Weights of a small transformer language model: width 320, vocabulary 32000.
Each number is 200 + 40 x the weight over its row's rms, rounded and kept within 0 to 999. Layers, rows and columns count from 0. The size before them is the row's rms in percent of the matrix's.

# layer 4 MLP up, 1280x320, rms 0.11, rows 521-542, columns 160-319
100,215,238,191,220,220,141,164,255,162,195,190,261,183,178,176,271,212,231,235,197,196,144,181,172,226,203,201,253,267,179,227,140,194,202,236,103,161,168,166,215,198,126,235,179,269,208,177,253,177,244,159,240,205,183,243,200,170,178,212,171,224,197,193,159,177,217,209,192,306,208,222,217,178,232,158,151,149,178,230,257,213,227,166,196,222,298,194,218,151,249,259,229,199,252,211,156,200,169,219,239,197,168,142,206,195,253,249,147,251,182,176,164,121,164,184,227,237,176,274,235,202,209,239,215,217,185,142,190,226,216,204,162,163,198,294,225,232,191,257,209,192,209,205,226,222,244,190,286,255,151,223,225,160,194,158,179,187,232,199,285
101,218,308,138,210,153,285,226,211,171,192,203,252,251,147,209,214,248,131,189,200,211,153,206,206,161,232,233,145,232,193,194,199,242,200,175,165,211,246,209,162,242,188,147,156,223,176,253,180,216,240,260,158,200,215,241,127,187,177,217,170,218,244,283,226,216,203,173,224,247,258,227,182,125,262,193,183,184,180,141,151,154,203,228,241,109,276,190,209,213,181,152,198,196,172,255,260,170,234,219,255,143,201,225,260,193,193,207,235,185,191,242,133,235,155,184,215,275,161,194,160,180,218,214,125,201,232,203,153,238,204,238,169,196,171,240,252,145,164,150,228,171,173,313,186,148,281,244,178,181,157,218,213,200,173,173,196,228,176,194,216
102,227,218,158,235,176,255,246,207,210,207,222,205,142,161,267,262,286,173,106,194,222,196,159,218,225,181,230,265,238,115,241,131,212,267,212,186,190,212,128,169,187,195,166,220,213,208,193,214,213,229,166,197,178,193,152,245,193,179,200,218,259,250,229,312,160,211,233,193,154,209,245,182,254,173,203,185,189,203,247,154,151,165,174,202,192,242,157,217,262,199,182,243,182,142,207,273,196,219,186,222,217,153,142,281,129,212,197,170,175,223,239,159,123,173,255,240,199,214,272,216,258,169,212,139,213,241,234,203,251,259,232,219,252,194,167,244,159,154,302,247,206,191,269,174,191,211,145,236,159,111,196,225,224,204,282,124,202,196,241,201
097,199,163,215,291,216,216,191,256,156,204,170,312,266,208,202,231,169,218,200,175,215,140,179,179,217,213,152,226,151,157,179,250,246,135,237,173,154,155,140,241,190,271,198,234,182,175,79,139,181,214,166,251,159,151,263,258,231,165,239,171,180,230,216,210,207,185,264,145,212,193,289,196,184,222,190,199,194,198,136,225,184,221,225,259,193,226,162,255,215,212,164,228,169,160,192,174,206,142,188,182,172,183,109,226,203,157,250,205,233,225,188,240,178,243,190,220,129,215,196,148,188,154,214,192,178,104,195,185,261,237,176,208,246,142,295,176,250,230,267,186,204,178,188,215,235,147,162,147,230,251,200,201,183,253,213,150,176,175,228,302
093,226,165,205,274,224,197,150,272,252,153,174,268,210,194,176,207,267,183,203,205,196,190,230,163,166,192,178,207,173,270,209,147,247,232,173,200,159,156,141,124,165,211,132,196,153,188,358,178,277,189,175,169,165,190,204,155,291,210,184,171,215,136,141,295,159,173,188,148,165,241,180,257,185,285,230,181,167,187,241,177,129,194,266,219,218,266,186,215,235,228,184,201,190,241,255,191,201,239,152,228,181,203,288,216,219,229,161,225,183,207,236,166,234,234,207,189,148,230,201,217,174,192,267,201,214,220,210,185,122,217,129,187,270,228,161,169,285,134,240,172,166,186,184,185,201,174,243,204,216,207,176,163,270,222,214,235,279,183,200,202
103,147,164,196,206,202,145,180,202,223,200,287,140,160,299,260,226,197,209,230,189,180,185,165,244,165,189,211,201,183,297,231,175,154,157,190,164,196,182,100,167,159,127,143,189,186,291,179,191,210,226,227,210,143,198,146,166,190,223,171,169,184,196,226,203,173,158,237,230,188,199,225,178,220,264,182,236,160,185,138,195,195,231,184,157,144,297,139,229,195,256,215,197,190,218,171,233,184,197,194,151,166,249,184,178,205,283,93,206,239,180,168,231,157,259,143,292,150,154,128,185,314,185,217,189,190,215,189,213,230,161,172,237,176,220,251,239,290,206,216,206,161,177,265,148,204,163,247,230,238,205,205,227,130,203,144,197,144,190,182,179
094,239,58,212,186,251,168,252,215,211,205,192,188,167,211,180,217,212,188,136,185,202,192,177,197,211,208,240,171,169,205,285,218,162,146,185,197,248,228,194,182,237,114,231,162,150,146,226,200,194,203,179,232,151,163,177,236,135,252,202,261,195,185,239,219,159,206,264,228,219,195,198,182,119,169,237,207,159,214,223,187,235,226,188,179,186,243,140,181,215,183,275,252,236,194,269,220,242,174,260,209,223,160,158,228,182,201,134,181,200,121,134,202,188,158,228,204,133,208,209,155,201,217,202,140,263,260,218,128,191,147,156,170,171,251,208,173,207,209,213,142,155,110,178,194,174,266,213,230,225,208,144,114,187,261,239,222,223,221,200,181
100,176,170,145,227,160,185,201,215,144,171,49,184,166,217,156,167,227,187,261,235,203,209,177,183,229,208,208,158,275,242,127,184,160,215,210,203,187,209,250,196,130,174,235,269,167,177,149,226,124,244,158,192,184,214,211,253,166,161,100,175,247,195,300,265,184,230,174,205,220,218,201,186,194,347,111,206,223,216,114,193,177,191,216,215,204,169,106,203,223,199,255,175,195,189,196,124,172,192,141,129,205,211,209,216,185,196,173,258,214,200,200,154,140,182,207,176,212,246,175,172,223,322,187,250,211,124,238,141,211,179,176,190,139,246,211,170,243,230,177,222,151,160,194,225,204,224,233,173,191,273,268,182,222,220,208,178,213,213,137,240
104,239,183,169,266,172,257,182,238,250,164,208,213,146,212,154,210,133,233,292,189,111,214,161,189,239,205,211,252,260,186,147,243,209,194,185,164,183,231,211,139,176,217,149,168,170,208,212,241,229,208,144,155,212,274,162,180,202,235,170,240,234,188,123,164,220,182,189,126,211,166,152,195,145,193,253,164,222,196,207,118,215,262,213,219,176,164,199,322,157,187,259,133,174,188,284,194,178,258,243,268,224,204,249,171,229,216,208,290,254,228,269,217,204,246,187,142,165,192,249,212,176,205,209,222,177,132,162,207,178,182,174,174,256,204,208,203,91,175,247,272,204,221,204,155,157,211,233,251,227,186,161,185,176,180,175,230,190,219,185,190
087,257,191,227,264,181,227,213,231,142,266,234,202,211,112,211,174,182,235,239,237,255,259,184,170,160,171,164,187,228,160,241,212,273,191,236,236,168,186,284,218,209,150,150,202,220,245,148,187,204,221,184,185,244,223,234,151,226,194,221,179,167,307,244,206,259,201,203,217,225,159,214,262,211,230,188,219,150,261,167,218,187,230,227,211,199,211,241,275,176,202,233,185,212,206,168,268,187,203,210,172,250,179,260,182,144,186,260,205,190,253,216,199,184,217,121,155,162,194,242,218,349,210,191,175,289,252,151,263,211,198,173,226,216,130,218,189,206,158,237,151,252,274,208,221,220,189,225,211,216,179,179,154,201,201,269,230,169,175,225,146
098,195,141,227,175,144,193,211,158,128,256,262,246,141,205,210,191,281,190,267,202,196,253,209,235,234,187,303,207,177,127,203,147,190,215,178,201,134,155,158,276,183,183,209,171,247,222,218,299,174,205,159,255,228,185,209,147,225,199,200,223,206,246,231,231,158,214,237,207,200,118,163,174,186,209,221,224,217,149,182,214,254,229,119,221,216,209,211,168,183,184,167,201,178,182,263,201,242,219,242,232,264,248,143,211,291,253,185,133,194,148,166,148,198,206,167,157,170,222,235,227,207,183,187,108,135,196,168,202,244,243,152,207,256,174,154,254,226,160,106,283,197,223,192,212,220,229,230,141,218,138,261,272,167,170,177,117,188,211,158,144
100,175,178,193,137,197,219,137,148,173,184,182,192,114,143,165,204,145,211,225,226,218,190,186,228,254,166,234,224,191,196,280,242,129,218,226,315,173,183,87,202,194,227,208,232,217,143,300,183,160,257,175,222,232,195,232,196,201,179,206,170,191,237,214,246,190,204,189,206,199,131,195,225,247,158,166,196,284,235,192,186,179,233,193,164,213,170,249,257,196,281,190,190,214,212,136,173,209,227,184,186,278,257,207,246,151,227,205,203,189,244,216,191,178,227,267,154,184,218,215,183,263,215,233,197,171,251,209,197,223,131,144,215,263,140,154,188,266,123,213,163,193,175,233,176,212,246,220,237,192,182,182,103,184,167,196,193,212,144,255,129
099,250,217,214,178,118,195,246,167,204,184,258,207,184,233,236,201,152,203,220,233,187,190,159,228,188,176,152,194,239,237,225,212,140,200,210,119,182,225,187,176,155,173,192,190,176,225,201,262,207,142,256,174,189,174,196,174,168,224,226,148,139,163,162,231,167,218,200,226,197,288,118,215,165,211,261,227,164,281,114,205,206,268,214,214,198,236,201,198,203,257,121,216,149,79,189,180,181,222,178,184,222,251,211,208,249,167,148,217,165,195,155,220,247,190,93,238,170,176,155,189,194,185,212,174,164,180,200,137,250,174,216,150,185,198,219,272,128,232,124,195,248,194,201,182,231,203,247,254,286,243,225,166,192,135,156,156,185,235,263,207
100,186,270,272,147,254,192,209,177,183,198,167,154,173,263,186,190,208,193,275,197,181,167,200,224,191,225,205,189,168,185,196,176,171,195,176,205,246,207,188,181,182,112,266,250,218,212,186,224,166,228,172,173,204,151,227,144,200,235,136,192,214,193,198,207,146,221,194,257,228,209,272,298,271,259,186,161,257,187,247,195,156,215,174,211,121,178,216,209,258,195,184,222,128,181,178,207,152,209,257,131,246,228,262,242,153,144,305,190,193,205,228,243,143,251,175,127,182,236,200,143,183,225,158,221,141,199,109,190,263,224,223,213,247,165,219,206,185,172,173,167,155,221,220,182,245,190,139,206,205,179,128,130,209,146,195,188,186,113,230,160
090,242,204,187,172,177,150,199,214,245,167,253,237,277,207,166,203,198,188,250,234,180,206,149,296,180,143,163,186,149,203,166,249,189,178,206,146,162,204,209,158,193,221,188,217,267,238,165,147,261,181,185,245,237,216,189,159,155,161,232,210,228,201,221,202,186,211,193,219,230,188,205,274,172,178,163,130,126,220,226,207,296,246,222,179,156,208,212,166,171,171,177,211,229,176,135,185,144,158,155,241,184,173,176,194,93,186,114,181,105,190,189,226,188,226,174,210,191,229,241,195,166,229,219,214,143,212,263,138,196,255,131,259,257,182,263,189,218,184,226,216,219,236,228,221,255,188,248,217,267,117,201,237,238,229,191,277,200,211,200,204
095,250,217,235,240,114,159,181,151,281,142,220,228,241,183,231,168,217,191,154,268,189,186,113,138,208,294,205,171,212,224,204,256,235,156,130,254,201,123,167,191,195,152,129,188,188,230,256,192,294,165,210,235,180,255,204,197,202,209,173,256,152,224,152,180,219,219,180,231,227,260,184,114,268,248,184,156,192,206,173,234,96,188,151,254,196,199,166,222,236,199,200,209,173,204,142,233,238,139,204,165,166,245,144,198,209,138,185,150,154,200,206,217,267,169,182,197,239,222,112,164,182,192,212,213,163,191,210,183,231,216,133,229,248,158,167,170,215,187,282,223,211,268,217,240,181,210,160,214,226,133,218,211,230,201,221,251,217,188,205,221
090,189,251,146,241,187,165,109,201,286,159,191,171,193,221,163,168,226,203,174,178,196,227,271,197,274,127,209,239,235,213,167,132,138,157,295,219,194,206,224,248,260,184,154,156,253,224,247,181,160,233,225,184,273,205,167,206,234,252,207,135,190,192,125,146,154,218,191,206,162,134,221,182,170,237,221,171,215,225,197,254,167,164,194,243,246,173,188,243,255,204,219,207,192,159,183,198,228,128,157,200,211,129,220,197,180,169,201,159,211,302,233,231,209,255,250,187,201,162,209,260,197,200,244,198,189,196,114,195,212,222,206,260,185,178,249,244,148,240,165,206,204,135,158,223,194,243,222,144,191,250,157,205,140,182,280,215,259,159,206,221
101,182,259,141,259,176,204,178,256,173,175,215,210,248,181,215,199,237,222,277,215,172,200,249,252,193,227,143,232,248,196,197,208,224,200,202,187,211,210,178,119,141,176,239,253,178,146,194,219,163,251,204,187,247,177,129,216,158,220,189,173,201,208,181,202,178,153,192,183,180,312,199,259,149,227,223,213,153,199,212,287,187,219,146,227,221,129,180,247,181,248,194,259,144,151,259,189,195,195,256,226,217,224,228,236,201,272,240,229,144,170,191,96,134,233,165,159,145,253,228,221,191,211,142,215,247,184,220,286,175,221,180,195,239,206,178,228,271,111,213,144,227,245,139,215,235,239,133,225,274,162,235,172,302,218,282,132,238,176,105,198
106,227,250,185,206,208,222,181,196,186,247,147,229,222,202,202,213,253,193,235,255,204,172,209,227,166,175,264,188,226,197,178,196,225,171,179,162,159,197,186,181,202,212,234,267,225,168,172,170,202,266,143,227,249,213,178,229,175,190,223,195,215,156,145,306,220,220,219,187,245,200,247,223,183,168,209,207,266,92,122,153,232,123,139,227,218,207,179,171,203,149,116,178,202,160,258,191,218,134,173,210,152,293,139,159,228,283,143,158,170,207,187,127,112,179,149,198,140,187,170,185,179,237,250,180,195,256,178,258,203,194,224,196,189,135,184,146,213,180,141,128,184,138,166,165,223,193,233,228,174,161,182,191,236,217,194,147,190,192,115,204
120,194,194,200,235,171,184,205,201,186,174,245,190,167,290,216,245,76,93,213,222,253,177,177,210,174,213,230,181,156,249,196,222,187,198,150,183,239,248,184,195,198,239,214,181,223,224,89,272,270,153,143,178,229,239,179,147,223,215,233,192,187,258,248,187,191,283,219,169,217,175,147,231,153,257,228,108,204,166,174,202,225,227,197,233,248,157,326,133,269,196,210,237,222,207,206,190,207,198,187,232,227,239,188,224,198,163,182,219,148,188,242,138,206,168,173,243,150,188,186,181,206,184,161,132,176,143,266,167,140,124,251,187,168,176,177,253,183,267,212,177,214,203,164,160,157,243,203,149,209,235,252,220,185,193,173,226,131,165,180,232
098,122,117,189,197,185,107,225,173,217,260,163,186,144,263,204,235,174,188,165,169,162,258,183,265,151,265,263,239,222,168,176,173,209,253,117,158,260,171,215,115,275,169,231,279,288,123,251,242,187,245,285,189,93,191,256,217,214,250,246,201,201,158,244,160,189,181,192,175,179,211,156,211,199,207,178,222,208,201,181,151,192,205,114,238,178,166,184,190,225,261,196,211,287,188,131,184,206,184,215,142,233,257,188,255,210,148,193,208,116,187,149,220,182,204,189,219,143,229,201,195,163,243,181,160,171,300,250,191,170,202,134,236,185,164,220,169,224,190,212,213,237,214,180,189,231,278,168,200,255,248,157,265,231,215,193,151,135,261,190,162
097,207,146,197,115,212,189,208,114,160,172,175,180,269,199,233,182,240,258,240,225,148,243,246,223,198,204,159,218,197,245,164,203,229,245,259,181,261,230,257,179,137,146,258,203,283,184,142,214,123,252,183,251,202,219,180,183,112,142,189,202,185,192,263,207,223,126,195,220,258,218,262,239,177,289,175,191,178,194,252,205,201,157,320,195,188,171,146,203,150,222,239,144,179,179,184,234,180,170,206,207,203,182,246,220,249,179,176,148,177,204,267,201,230,226,179,130,279,207,265,238,243,208,143,231,183,239,250,170,197,188,167,129,183,152,138,297,188,188,190,242,319,172,277,211,216,180,179,162,224,242,181,249,179,260,226,166,222,146,151,145
# layer 4 MLP down (transposed), 1280x320, rms 0.108, rows 521-542, columns 160-319
091,150,231,142,246,176,255,213,188,294,120,161,182,284,237,199,164,200,218,199,255,219,166,218,202,217,144,224,172,152,201,118,227,159,82,209,300,216,233,184,245,174,241,240,246,152,168,206,146,236,110,157,192,175,144,137,170,134,233,259,208,209,183,232,210,184,132,124,210,129,178,144,189,167,205,227,247,210,148,203,137,209,218,208,170,142,111,249,222,208,222,117,171,146,176,182,257,249,171,211,176,173,116,207,238,193,137,165,244,181,171,228,212,203,197,163,182,199,202,248,170,246,140,256,196,209,211,249,206,214,211,248,205,287,166,91,242,218,171,214,156,175,259,261,233,244,186,260,198,247,289,229,211,224,116,155,136,224,199,218,217
103,266,116,180,244,186,279,186,161,200,252,275,221,238,232,209,227,197,224,193,218,228,205,167,229,166,175,165,137,198,208,209,190,260,184,185,168,199,198,180,142,141,172,190,244,177,135,202,203,208,217,199,253,146,142,146,256,248,241,198,207,141,170,166,231,273,128,211,232,171,118,229,197,136,208,186,98,266,189,187,172,184,238,247,225,233,195,250,265,227,250,208,186,218,257,232,190,295,201,252,223,196,174,163,166,193,187,154,181,206,216,173,205,261,188,192,164,203,225,177,163,203,113,211,177,119,156,147,199,212,289,191,224,194,245,200,179,210,144,208,169,275,171,204,216,252,160,111,266,167,235,248,206,156,186,214,123,282,223,245,178
091,73,150,122,207,284,104,204,255,173,275,170,218,207,221,178,242,146,225,245,231,230,179,211,233,251,136,200,198,160,235,210,235,178,175,223,232,232,156,226,199,189,254,198,228,265,222,131,241,187,193,201,206,230,186,168,249,145,139,226,200,220,266,193,154,250,229,212,208,211,183,159,185,136,205,192,218,200,182,209,263,253,208,227,156,233,181,246,183,206,256,188,266,208,201,113,216,198,252,141,130,142,272,266,193,225,191,255,292,166,225,212,159,250,244,241,203,206,170,165,256,163,225,181,255,129,124,208,197,198,220,232,254,119,204,146,261,226,222,144,188,219,151,187,152,170,281,151,243,216,190,190,224,196,232,206,248,164,219,122,248
110,278,228,173,197,217,242,177,153,143,212,252,182,198,201,89,227,228,215,120,175,209,192,186,202,199,189,178,263,249,246,193,135,248,219,197,166,234,232,294,196,198,159,160,201,202,181,150,207,217,324,157,99,224,280,176,173,204,181,190,258,129,214,191,175,201,146,253,224,224,161,107,178,165,224,243,212,184,187,205,240,225,155,146,185,187,205,214,155,185,226,229,204,243,225,188,186,176,102,176,213,190,192,305,246,193,255,235,142,238,219,274,208,188,268,267,226,232,97,194,206,122,213,147,246,184,199,168,160,200,231,100,112,202,186,260,197,178,154,192,218,209,240,164,126,175,158,143,193,117,187,143,147,200,199,196,204,175,164,192,227
094,201,216,266,188,178,220,263,137,192,280,203,163,241,200,176,203,235,246,153,191,213,191,202,174,211,161,260,267,209,189,166,173,251,192,201,129,158,260,164,256,216,218,213,205,194,164,148,211,248,265,241,217,149,174,245,180,154,204,164,242,264,209,242,207,180,188,264,246,251,153,221,134,192,205,218,178,199,233,184,193,220,157,118,214,179,161,267,277,220,195,251,181,185,256,171,205,181,199,176,190,116,276,175,199,219,160,114,273,225,160,202,184,132,264,195,262,233,247,213,123,201,230,184,169,183,184,168,189,146,192,264,203,195,179,210,240,188,287,177,244,137,213,114,192,183,197,202,173,237,157,153,155,217,120,165,244,238,199,219,263
102,215,220,123,189,241,222,177,180,200,233,189,175,168,271,243,196,201,179,216,110,164,194,199,158,155,153,142,143,254,189,205,177,180,189,206,186,154,211,161,227,182,240,255,207,154,219,150,194,219,156,111,202,255,217,296,255,217,250,300,204,249,181,239,143,223,212,262,234,206,143,205,170,235,218,170,160,196,194,194,209,139,238,250,184,195,175,190,268,202,254,206,275,191,169,220,222,251,246,222,197,226,155,202,205,157,179,279,177,206,230,224,270,226,127,161,169,198,190,204,211,198,229,239,154,190,207,164,304,157,164,241,247,184,200,219,190,201,130,207,212,216,180,275,192,180,255,245,216,143,208,181,238,153,157,88,199,268,233,182,223
102,200,273,175,239,198,213,195,227,263,266,247,201,191,141,288,236,201,189,163,154,190,188,249,159,212,228,164,178,295,183,136,212,183,167,175,337,158,203,186,146,231,185,117,188,231,240,250,203,145,251,206,214,200,256,209,190,148,269,220,234,264,189,213,161,142,181,186,212,183,203,230,180,193,159,189,161,252,132,166,206,196,251,143,276,191,220,228,264,226,197,210,198,183,182,215,111,195,176,269,183,130,180,193,159,197,203,199,161,202,274,183,231,156,163,175,218,203,204,153,154,171,215,223,211,244,200,160,214,264,216,236,126,169,150,181,197,210,212,159,161,240,251,178,165,209,240,238,199,234,281,195,233,147,274,192,175,137,187,234,221
101,148,164,145,151,272,216,172,218,181,216,129,219,228,175,201,202,214,154,190,196,272,259,205,228,216,190,174,176,213,196,214,229,190,172,155,173,246,174,272,110,210,156,211,259,164,263,299,220,187,243,205,202,206,106,217,162,166,201,180,153,225,138,212,205,216,185,215,215,177,126,232,222,235,234,192,246,193,164,148,193,214,139,158,192,227,123,230,204,171,176,159,224,170,214,197,149,167,215,241,262,167,304,286,212,230,170,202,269,139,230,220,182,171,218,266,114,142,170,163,254,240,166,225,190,164,193,271,193,122,176,195,253,169,189,176,200,171,178,190,213,200,152,256,214,242,242,233,156,210,221,222,204,218,250,153,118,194,265,215,217
099,217,218,225,156,221,170,173,240,176,236,207,222,225,227,134,239,205,200,180,261,204,119,209,194,155,152,218,212,200,287,170,176,219,128,205,255,193,217,171,208,203,166,236,150,225,217,152,262,219,199,210,238,213,168,258,247,231,149,197,266,201,178,141,248,174,217,236,222,297,191,191,160,183,136,161,264,167,226,213,185,144,188,245,170,183,155,225,93,156,207,157,199,208,248,157,136,256,287,195,173,145,200,144,213,210,215,222,173,215,217,200,208,142,139,214,261,194,141,244,191,211,142,178,207,251,220,252,149,257,219,107,255,115,176,166,143,268,174,185,182,161,210,208,160,164,190,162,176,171,249,297,192,209,179,231,134,182,262,290,131
095,184,212,205,232,260,124,212,201,181,216,204,218,244,220,146,227,173,191,131,196,128,218,300,162,167,244,267,227,167,176,133,236,188,200,125,176,284,200,298,258,184,145,241,190,231,229,205,170,232,189,150,205,208,219,263,219,218,234,226,258,123,176,198,181,223,270,208,176,158,203,208,143,196,183,201,181,259,128,261,227,290,216,212,239,209,101,158,169,204,229,296,253,137,212,227,117,180,218,258,191,194,204,223,211,196,271,211,174,117,153,206,226,201,278,211,189,171,164,185,161,208,203,165,226,146,194,232,243,196,251,194,207,193,229,194,195,199,206,206,247,147,216,156,196,198,202,172,168,184,168,121,166,107,177,131,148,252,206,159,244
099,161,158,238,215,261,251,204,237,209,156,179,171,182,133,152,191,178,194,178,248,199,182,185,116,238,177,173,227,236,261,158,246,233,162,224,213,246,239,263,153,112,176,218,160,208,221,272,152,242,232,185,206,150,290,195,202,166,227,183,211,218,179,121,200,218,162,207,231,304,237,162,172,272,152,201,208,147,253,187,198,226,152,242,210,262,168,218,160,183,240,187,104,208,156,156,169,126,174,279,169,172,135,276,235,202,171,157,204,241,220,241,249,265,162,179,201,285,84,264,230,224,164,248,197,199,282,201,221,208,145,202,226,150,222,214,176,133,244,224,201,169,174,170,236,186,252,212,236,203,187,252,172,164,259,196,265,182,225,230,112
093,168,253,246,145,179,283,155,223,203,199,173,172,203,158,186,199,162,202,172,232,187,127,182,215,271,194,179,196,250,311,202,173,185,192,215,200,185,177,224,232,203,207,211,241,202,176,171,162,141,246,250,255,202,239,194,201,218,164,242,215,251,218,162,230,205,210,194,181,205,267,145,264,207,167,188,181,204,129,260,166,195,252,256,200,199,211,204,248,235,135,227,140,143,188,243,159,194,203,239,184,178,197,155,212,240,205,199,155,176,119,237,208,291,236,264,134,209,186,183,188,200,166,185,238,173,179,127,208,204,187,173,176,179,220,199,319,190,254,99,246,239,139,160,214,225,139,244,150,199,161,176,196,188,244,219,133,172,157,236,160
101,235,199,225,233,244,180,192,232,202,233,128,214,236,194,256,215,183,166,187,194,204,257,174,181,181,180,195,260,93,135,209,207,263,193,192,245,204,237,227,217,178,169,154,180,208,170,169,220,160,151,155,218,140,124,141,147,162,248,250,107,209,177,202,185,231,184,259,195,182,245,263,264,226,180,195,179,189,122,207,199,191,196,240,245,233,217,216,85,238,183,109,222,209,187,202,178,241,240,194,256,151,227,264,147,257,67,146,210,194,172,189,237,255,225,171,126,167,237,136,137,215,188,186,188,115,232,188,186,166,200,198,229,196,173,215,165,209,170,233,210,154,229,192,150,185,225,177,225,199,169,208,219,194,184,135,268,173,291,218,205
104,174,208,235,192,302,205,144,216,156,183,188,178,207,251,251,150,185,176,224,221,159,219,153,279,212,215,193,165,229,242,187,164,176,195,168,206,192,154,171,200,167,197,154,149,94,180,145,240,169,166,234,206,165,164,187,198,235,165,144,197,220,223,194,249,152,160,158,165,224,230,170,220,180,285,228,169,218,158,136,206,189,252,199,118,194,218,239,195,217,159,176,234,220,115,223,170,166,162,175,194,260,260,238,202,170,207,261,185,250,215,225,208,196,203,222,174,181,188,231,112,217,268,224,188,178,204,143,293,307,146,156,175,238,175,218,185,220,250,221,231,168,245,213,257,193,216,142,153,229,206,193,162,191,151,227,202,248,261,253,238
095,154,175,180,207,173,194,171,179,183,199,226,146,113,235,224,184,213,229,212,169,166,214,237,162,184,209,181,165,253,224,162,219,206,210,185,162,221,179,162,247,204,247,232,168,184,198,115,245,138,289,189,180,116,205,134,224,253,223,215,185,221,206,136,223,146,160,245,173,180,177,179,167,228,193,183,222,283,166,140,138,151,198,206,198,250,170,168,223,241,237,215,106,139,217,269,244,237,215,171,157,222,197,213,229,215,139,262,250,269,194,213,156,176,188,258,147,211,197,214,157,204,159,225,153,261,157,207,257,252,251,221,192,201,201,209,201,224,296,192,181,146,216,165,210,164,201,161,254,134,222,189,197,181,221,219,187,264,250,268,206
095,168,253,150,174,244,232,226,139,106,219,217,166,276,190,182,215,199,188,267,241,172,199,197,198,284,119,184,199,191,176,247,147,188,203,118,220,205,212,148,165,162,195,173,156,194,190,155,251,229,233,185,279,249,189,220,264,159,162,164,269,122,166,125,145,158,214,211,217,238,176,153,262,224,192,255,165,131,219,197,275,180,144,238,173,268,145,155,175,243,171,183,152,244,231,236,248,270,190,238,188,224,199,167,148,154,191,230,226,129,220,167,245,125,201,203,215,278,251,117,221,173,252,165,195,187,172,199,222,239,151,255,195,191,273,202,252,254,146,202,167,196,132,177,253,208,179,152,221,141,171,194,211,208,207,203,250,215,230,202,208
093,163,244,226,166,193,212,242,286,196,197,137,220,222,207,186,204,245,132,165,156,195,207,246,185,246,246,177,178,171,163,236,208,194,206,218,224,210,177,174,155,139,166,212,281,186,214,278,164,183,124,215,158,187,157,261,219,141,170,180,214,182,259,170,247,281,227,169,161,165,184,204,219,246,171,209,257,254,210,233,199,178,181,254,166,188,218,244,238,205,259,202,233,188,227,236,248,238,254,274,227,258,283,146,223,206,248,135,172,241,149,271,191,209,215,173,262,211,205,212,183,220,270,140,246,235,173,204,185,77,188,190,138,179,141,158,221,218,217,161,166,208,293,199,183,159,161,187,227,200,137,277,214,144,227,126,109,165,230,185,187
091,98,190,219,189,197,223,250,151,221,192,223,199,224,214,195,270,137,224,143,179,213,248,141,127,214,172,207,177,104,194,177,196,159,202,201,190,177,168,193,146,180,208,149,145,174,225,152,190,160,217,185,144,203,278,202,224,188,239,230,227,244,246,186,150,244,246,211,204,212,143,214,159,232,201,193,141,225,143,126,136,233,207,228,235,229,242,246,159,165,166,219,247,218,174,224,207,197,194,204,197,229,174,193,175,181,232,174,193,184,213,226,268,232,130,255,225,175,235,125,239,204,206,199,149,161,153,249,154,179,164,250,270,189,154,238,234,178,146,173,239,207,183,254,159,250,164,213,158,211,193,143,254,184,180,157,244,230,240,187,259
097,163,192,185,199,205,228,247,270,188,208,116,158,169,228,198,268,165,182,176,274,174,234,192,175,146,224,248,168,152,175,176,265,184,171,158,241,181,184,233,168,174,198,212,172,217,218,130,202,183,186,196,295,233,203,247,248,192,183,211,172,170,244,200,187,229,257,196,149,158,209,172,234,225,249,135,308,216,202,122,169,248,207,218,276,194,263,168,166,264,276,228,227,266,195,232,211,156,244,181,150,221,193,198,104,153,254,251,183,183,129,236,149,192,149,174,179,207,175,175,225,230,251,191,183,267,185,230,194,184,141,198,134,189,217,287,251,168,229,192,208,249,255,168,227,205,266,259,174,189,177,205,230,269,194,169,186,140,173,193,260
111,139,169,171,199,175,192,191,224,157,209,160,201,147,227,193,254,216,234,199,190,232,200,194,151,194,175,214,156,137,120,272,225,208,174,216,161,291,190,185,178,141,117,215,219,236,171,155,198,187,212,258,209,187,227,125,216,221,143,285,134,221,151,210,181,138,264,87,246,251,254,172,199,211,175,141,191,154,227,224,217,209,193,156,185,198,186,241,274,266,231,247,175,164,132,243,154,214,262,208,225,129,201,169,147,234,233,133,245,92,125,187,263,214,122,73,181,168,172,207,162,187,226,142,167,182,179,159,192,188,193,173,196,185,229,211,224,209,231,246,215,234,144,179,235,221,186,190,253,243,197,277,261,162,152,166,173,181,186,138,169
090,241,278,273,190,164,194,170,106,209,88,224,178,248,139,214,208,197,233,210,177,174,192,203,193,222,213,168,210,153,221,256,195,159,141,197,120,175,272,158,267,167,213,150,121,161,180,158,178,197,125,124,199,228,189,159,180,226,123,147,197,130,186,195,207,184,156,168,179,202,238,193,168,173,279,214,185,214,181,246,270,235,129,234,195,188,243,244,200,151,145,158,224,155,173,221,200,112,273,194,191,189,167,199,148,185,323,245,185,170,181,277,220,152,150,166,213,283,187,183,243,257,102,186,210,278,160,197,247,201,208,198,216,243,223,213,293,220,241,126,232,147,168,180,172,185,175,242,229,147,200,178,154,226,186,178,266,235,197,192,250
089,225,198,218,224,241,204,152,275,193,190,194,161,137,218,192,231,258,96,142,222,244,176,216,175,213,239,238,159,217,118,189,181,218,124,176,206,144,146,126,190,243,218,187,180,135,194,272,152,271,159,254,195,197,188,205,276,306,244,188,143,240,193,151,218,210,227,239,179,138,219,207,142,245,139,207,155,221,241,198,170,150,214,171,217,282,259,226,161,189,185,208,235,224,198,229,179,254,232,218,104,224,258,175,166,190,271,232,169,197,177,187,175,151,188,270,203,128,234,151,139,148,267,236,143,245,177,162,231,137,207,197,269,213,237,245,149,194,189,213,146,95,200,126,218,228,220,238,234,234,211,215,143,239,157,196,198,200,234,254,186